Each number is 128 + 24 x the weight over its row's rms, rounded and kept within 0 to 255. Layers, rows and columns count from 0. Numbers have three digits each. The size before them is the row's rms in percent of the matrix's.

# layer 2 MLP up, 704x256, rms 0.0621, rows 21-84, columns 160-191
101:149121173069114153143147150167106139152130120145153145107127101132143160128128171129140182156059
097:163143066076108074083148119088200093123086124139139097124109123133091134143113151090128093129124
103:106045148101092109111090124146139112144135143113132158140166139112125099123155125152135118129112
107:079092142051137155118097165167108133181107130153120134140127152159164101125164120144124117092156
093:112161108105110122090145146138123149142148156150119089132113159137147114100168092149084102148133
104:102085143136108150132080108150127116129122156113087163147125108137128138108121172110173134126128
100:098147159131092122124081131154116130111117107094104105099133075138104119164156094106092094133101
098:147146154128182119113097124174170115158130130122145147137152159122149152130128120129130099125112
097:118126128134085139130125112111118121187099114137121140108144170127135109160123134150123131143144
102:093083145130114138108117145140124097053163124102131144149144095116092151152141149167200103096114
100:117118145109179122145146097095150128149114132153142147174124138109122129126119095090121153133132
100:108143117132149170109140170120149109091142129120136149123086159166138092172139146172122162077131
101:152148147111160129086142132116090129141136143109076135172154111112093142126119088170095112145154
099:098148132117130117113161153150126122130145159129119130153139107156131142078121153118123157148169
098:079141128141141090095134143140117153113085136143095128085107137118107074091134131093117129164138
107:159138120131101175152134115162098154130129144144119144114126148102145148181129120122094114134147
099:164132127140125176135117088123146106149129148134140118113165115079091089128133105132123140133137
104:139140102170122119157115127152108128149112105146116126128155076165100136176114180111144138120108
103:172105134122140108103105126104099143099114104104117144144136114065119158098146132141146123130113
097:178125102139118155111144139112101146124179128147116156138139117111120105138141143126136115114090
097:106151176170113116152140117081115152159139174112135140128090216146105170112116122145138165143135
097:121142145112139132134104134105140200082119157144136145106121055107112188134146087091131087172115
097:180122108146136140128112130151128112106168155118135205083141131126155139122144121153115157100145
100:066169131141140096128137118139139124131128103144111090131144108140132172162102132103167131159147
102:119135134114103098106136132134168154134126079126152113127105100133128094130081100171115115166154
102:164135085124156097140093120122131139158154146123150097123120139123125157148091135125116148110111
101:117181121142150114095124087138098105078142102105110133088151114120127162172108099143129122123121
100:131167110166119123188140119107136152145165092138165154119108139190171114149110097072094175136129
096:084150103128120132154136152140121124081120111161126097126133113156105124132143090100106168139156
099:111152148138115145132161109119131105140135141183119198150135115165139084142126119128088127095137
096:089090144124172139118146124122143149163134124146103118128129149120124148066126143101072096113113
102:156146118093127091115144122113145115151102136159118142120157096113174116130172093123132167074107
100:137072098141142132148150132173153073160083128129107124117185123199140137143128138159093123137165
101:138118141113123193150146136149120113125122079112177136153106186098123118136133118138104110062123
088:156156107040157126159122145127163157139117137153150111110146105089141194099123148145132121141122
102:105132151148164136092098120123119067116101184101127094111129106130128153134125121114151114122117
098:109107105077135096136100123132124147135164115148203124128150138162113151128119091110092114147104
107:115100153128166151098113124145100130131116160139127119117121126090099141108120148135132100141144
103:123132110124109167142144186116130105093136135116179098158171159130127121144122211099152101092124
101:102137118121139170144149170144091126191120110174088106116114113144143138149142140112109109135158
096:117136118139087136127136124183119135145159127129156103135107151135135104137135121132060117114114
099:123129118146115111136129136118137112147079163123136126130116092148141130140147151165149117159093
100:114158119113089129111175075147100086124115144149114123056132163132160150121189139159132135147157
088:124105174127096101118108142135175116099146119124099163151123094161118107107140166153133101123096
098:143093172134138093130081156111144147104117101127115160098141084114168106145156104188100115128136
106:133113083119163123084137103111116122088116132128146098184115112113147125127111099151138097124129
105:116113161185149117177106082134085128170141142120161162125120103118130160161148110175157152071130
102:152091124132130110095137130128154184139122115118140104163112127174073124101134146112096125124103
100:071077116106149122109117113123134143157164102087144081109159123097142109108128103138135129094104
104:128153201149157110183146122116123150153177144129119135140105099135121112100111112099111113089148
103:100123120099117118110133140194122106160139134173154112138129123111165193097130148154111124146141
100:104113128115140127116113158161118127159134138123142110108157135138142123144149093104133091152122
098:121132144109165126103120163067130169170114144163110120163105146149116153157146121180110112132149
103:114131112121095123150142121123101138123069155139063131134133071114111104144134146101130147137112
104:132107111142138134165117109170103134088148132147127128166124127134065111135118162112095130127123
100:127120157139145114149094138151118142208132128115103095102106141104181152109139109098122163151117
097:068143100123098139160101126116146151141107126197084127114144146115125104143105151116130094131126
093:097100134147142159095126156117158123156125133121118186149099167194132144098092177162128135104103
101:159150085116127113115129136111117122122124112116121136118126130075103125072153114157159139159094
102:132155116107126134125140116091183128139132152126127083153123118112144135137142149148168112076110
100:118085110133144102070118162107127090127126113120130110131138088091131143161152123141129111158140
097:124131119115157165084147112138129141098116148110127125142104107120082094148138183096134136116114
096:160106118105141089119120128172120151120128119098096151124139134142117140143132140162125147113109
104:131121076138118131118099117184143118146088136127128172109115190127108120116128140087134111129144
# layer 2 MLP down (transposed), 704x256, rms 0.0604, rows 21-84, columns 160-191
102:100153146138166147114122110139135137122093144131130132088105109127117111155081153152104108106074
097:119105134122130105168093143146146111109112136090121135115142151114121134096188092109105096142103
102:085115113092084119096116094128165143139119141141121149149152153156113109138140167142117146184122
098:129131153099122142129139132120106091144164136109149145101124127171132154119165184158138139131109
097:168072163128082137112113108152135145127117116115149152134095106126119139160140148121115127104097
105:097086107132093124139130133106121141090128143111149170137115102124138116112145146169089131139150
098:121104148093162094114156140121103138105117125126120113106144158077117115117126145131140170127173
098:146113125125104109152142116138124124160165186142106128105144124139158203107141106160147127108114
095:159108122154140158158101146110161148101130136087114089129211141100175172112152122117100137151103
102:134167146139150147130134154085110174129127132089106169137130155130161109141140155109129107140046
100:128111138141131106136126127140096152126146150128095127114121111153150111111117140126154110133132
101:100170123152177146129094096158137154103097129149144138135070115151124159162127134147146135113133
103:133088133106083131153112074145149125131165103156131128109150136132129103109106133121111155142105
101:098133163170125117150176136131149119135142117135105106126164142104144110121128133114119112153166
096:146133125132110143116122130124096121171130118152129072118125165157096137102149128159080183096130
106:123146134150128127113102125113127136138137101143089145147123098137142178153103136141115109102117
100:131186119123119097172119118119116142104176171132117133151102135104159171141126131082127104163180
100:124113157148146153112095143111119145109101131134106104126116133132147126073133153110146102122112
103:120108151130119096137166135138142139112145133156070146119136100097140134082134130135133111165124
098:123132099076119155113129119147123143122101140149140133109116140131105113148153110123156136144137
097:150157111163135082118116122102129163115135135112155118142121159163141127142120133120138148089123
099:136141145105125144136108111120132184116146125117160122130146130113100107137150082132107129148105
103:164113138119118112154137130152118135097139114127115155132139103130138134123121143108117125127100
102:131148128132122080113130131098145103101137085117113109087150121127122145144094119105135154124125
101:147125159094130105132106114088142126153181127091148142156089151108113085089101123173097110134154
088:134134086146133083105131126149095131174125139139158102147116152130178138113165157121152146140120
101:153134124099138121115099114137109126154135133128123127127115115125103140169101105114113114155114
101:116150159095149121160105163130140132138117129146131090161139091136125124105121114142125099085117
097:097082139120098134116160115170160147083117139116086136121123102150138178084134112100126125105126
101:171075156146126159116133121110122165143116160112144115151169140140115111109122087096139107161141
101:079130129127134163133113123123144102129140122123129162116141100111089147158122130163142154145107
101:165131098120123135148121135130091096136140122225118073116111143123171092139165129104158163115108
099:108154088088132091153121120119129151125146159122152152152106097110130126141125096145144145155137
103:109136169149117095121181170132070091150101179162185104124142108151125165150113112128158129133110
088:143130109159160118098160140120125120136159116116115119123125139136125126143146135145148152133121
103:099102103135171109098082157130137145109101124149129091083120140145151122180127126192133112125133
099:132103122138135126160137094134121132100122136106144141114115153148132142156104122157122112140101
103:101105134119097175132123086154105139145130123130135140127158140119111108156112133136144139168137
101:088086129132106067111138077131112149119120106160101128112125099127165150164143114160163172136110
099:134119099132146151139141117130104153150128130166122143109151141112131141157125145104104119159124
091:099139095089107125115118117128124122145134154106167132173094145144183122104094132140142133099126
097:146121122092148108102094126121141138163082156161095134152149130123156122171140155152114123092156
101:103114148151107101123156090108100104103153180121126115089136103127177133130179158144121130164145
090:153140156170113130130103199106086141091155151125128134150152121157121117117149151129150168145148
099:118107173139138112157137105150115129125150146126134190120114138140115088109103125134107104127109
100:134088080130114133120145083146137110120148113121154127119107108134161141136147152150128151166141
103:109143130127084206173130139142124127093097113088120105119140135102157120144129099150139137133150
102:110131122117114119137162128136123138146127150169122120149085180158115095093135175135056167136133
097:124142117101102094137161109118106152177138107144137141121157091113127136143159141163124124143110
100:147136174128123111146122124130104147115079137143125136145167113113147141102096120103136145126145
102:115137138075138129105178179183154116132128113070161123154131079103168122123140098134143100143123
096:166168134114102143147152136130126120141144115115141126124121125112137103166155169134177156123149
097:162122132114074106130139136144102074097133131115115125131122136133119105124142138106155149133083
100:117130159126140126152126158082124140086096135146127083130163101118083103161159150119114115118117
105:128121155157141124116123148115145117149115128138097128130155076089149133131129096127128110156101
103:146143136104123106124127138155139124099149103110079116071100114130118161118145097111138136117124
095:158151085141111159147124142145146104120121138127123161123138122116150088110135123114114133151122
097:103077153113104142141122132123137112166137135122115107119112132145117149113120154125080117130130
102:145115145150113153138129103140141116144163099101090149173112123079156137132141151147128119138128
102:110162090127117134078186173114119121189146140127108105144165100129147151146170165105148144131129
100:135106140125133118128163122117132119111080127137125185059113131122094089120153131110114125109123
098:145098122114087134115107078125122144114118132126088135131146163147113162129091102122144136124109
095:127097128141126148123097110132077148128131149138101126147160154105108120147141134094153112069163
106:175136086122102106166126140120111128131106157104114137124091162138144137125118110118159123154160
# layer 2 MLP gate, 704x256, rms 0.0651, rows 22-85, columns 160-191
094:137155090116167152132160081097116129137096108150130132139126123158115103130116154167100110089190
102:108158145124100136096138105142127136158136200143140168108129137106187104150113137164124140112168
125:126099144105101097130125112142141141116109120156182137086159097127159180152160132157152132134119
100:082145100094155124155165176186120121161072121168120112114149121108123096125112107118169159131122
101:133146141143095157142126150132157164131134127137167140114125160125102098135079154146097135106131
100:184123165154121144105107149110092133125090149129152114136172139129149141143091076142122137141086
097:159144127088099105136133122122129138139104159167147075131129106106161149107111137117105144128150
098:096155161086130120126115149136085095121122123156136146118119131130149172113116138096083148119141
107:083100151092160101209113118168153170155119112165127141131119097130160127173137161106099097097104
099:131132091142082146120126123146080123123153159124079122134131142105112099139124139123129106097094
096:121137150140136089127121101101148127189130093122104110144124107104117144134156146119085157110111
101:114142137133162118099142142145106152083129094093129095163104166095120205116123107074185132157116
097:146115143145096117111144191155104151121137141102135076158102154076126165139144155145133075101085
107:125124111105134129123126095130131103148135112130138120126143134145131148130110097125139132125126
099:161104125113121081139164128140095109146124164140138095115107097137126214121087099101160097100083
098:119158122117153122111132165103092130115136172132109109189160095095108138092085113104171094173086
096:163150125140111152133161125164110127140166092142146176163121118114117149154110105158123127092104
103:141155112136158107128101148112113141135090126137106081117195154113139145121076095110072126068119
099:134149098069092113105130090148116120123104170150148184082157134055115147132128171142110118148173
095:111155082117143126127122143123113164129127169146156056108106172137101133121108115168145079133117
102:163082126131125062142084178134108114073105111154166124139124068112135158136135153129170128127139
097:146141128098119082128140094112118152094128154081134115132073128114143207142158132156123142105146
105:147123133107116127123103144116146101164082158146122110139138135143132111146095174115171132143086
100:101098110108096112112100149104107143123137121115136157108115122081130125116090132099125137139138
106:144100140071124095118120148107102090121154143150167141113146153148098143133132134145115126116134
109:144105144114076096120081122143110141106079135086184148079087093124154120141152115150135124110123
098:144172109151099129131141121122110120147131171114132109096146168113095143119079106122134139202149
094:112129122116141136106125125159104134085139136124137161143122129145150118162130135152112157141126
098:135144146083124123129136137098148139139107112181127158119136118141129098123140149149071086117153
098:153141118140128086153141159155112111115123093132096117108113114134148106114128126135141095139140
096:130149150104151111114068159127130142118141106085149123145126142126129093124114119113132072104084
096:113128124119127131142114096114113135142115070109184144140152122111132085138113094165109144111137
099:102127141127119167122098126131121148132107176175103111119138150105112099114103160169177111114140
085:123098098098122166115097209123119114165140132087108116109135156138092165125134123083168132116130
099:123116125115127160133093159159119152138122149162122131113138132101119153171128078139117124091140
096:138078118139137134137134128154122117120142133128161092120117132148101140104083116169141093087119
103:124154151097122098069114106095133143145149114138147122113077116171133159147136135134153125131131
107:144131118129114100124157127116130101139088162142125069113152163118138073103129115165121113174126
099:180138117088080101137124156167079100115122113124177151106119117112142128141148151110143070150092
099:159117172097110128119127107089104153130127126097129162112172102125111149138143125134166103123139
093:149123117143151114095110103151131144124104138144138134156159131149107087128146108141102114120104
101:149114110140140160122155139126102138109157120089163149126140134127115129171106197149171121120124
097:150142103098107101122110126125139150127113156110104132134129135111132103102091129143135134102126
098:153141123127107150123146089136158154167140134161168148100121107122141131126121112134113144083121
105:157155172108103122164133119136103135147089127161132190161146140096158131144115096132133115078105
105:151147095121142136153102173078135194117130094097105101115119148166120107120084117135166083110125
102:127119124143116129144103132118122157133118150146109135138141165145120165122141139079138117125132
098:158105128118131115141119098141165086136178126125155156166116121103122121162122135136184138127130
108:145130139088112115137128172171126170161182157144156144137154129115137138132102175096106113122141
110:136140117146074199125194095109104124168096099167139151127178135106131146169134087123123131145115
095:129168082148125164125116103120130133147087138117153156156092136130130135108112133152086115106124
097:097109139124143119107127164116139174140116126134049096135141143129140120120108121076130150139144
105:146111133111079144142169135115089114141139151148142152148179151156149107116116127152100123157158
106:139176100149083139139116154151078157115112175148109155113140141140169097092107116169080130137150
103:185106107083092130142133131088115102123089142116121143101124115121126104124129132139134143114140
095:125096117109113121108121126127155116149114138100154112113125078121112098118129151159172132144123
096:199116143115094147155131158161174110145132117176059162103137120149141136069138127110157192111135
100:078129120112135139153140087141105133111104119155152102142182169106110177132123147121094131117100
103:148076159119143132145079167116120129095103136113161077127137126108086115131155134171124118117131
100:132098116072106123143120119160107117113103150141149126125120132122109166134115162085105097146090
094:111164115153127088123124139123089113128138109120177128140105148142132121102106110114084186091160
094:149107121135125131129111129145099152067152105141130152135172113112113138160153092096144151100135
102:140111165131141110137084121124186145111127120124092097117141100139093133129111131130141137100140
103:115172104106083120158136155129152109113155184146139131165121137095112119068168125091112167096148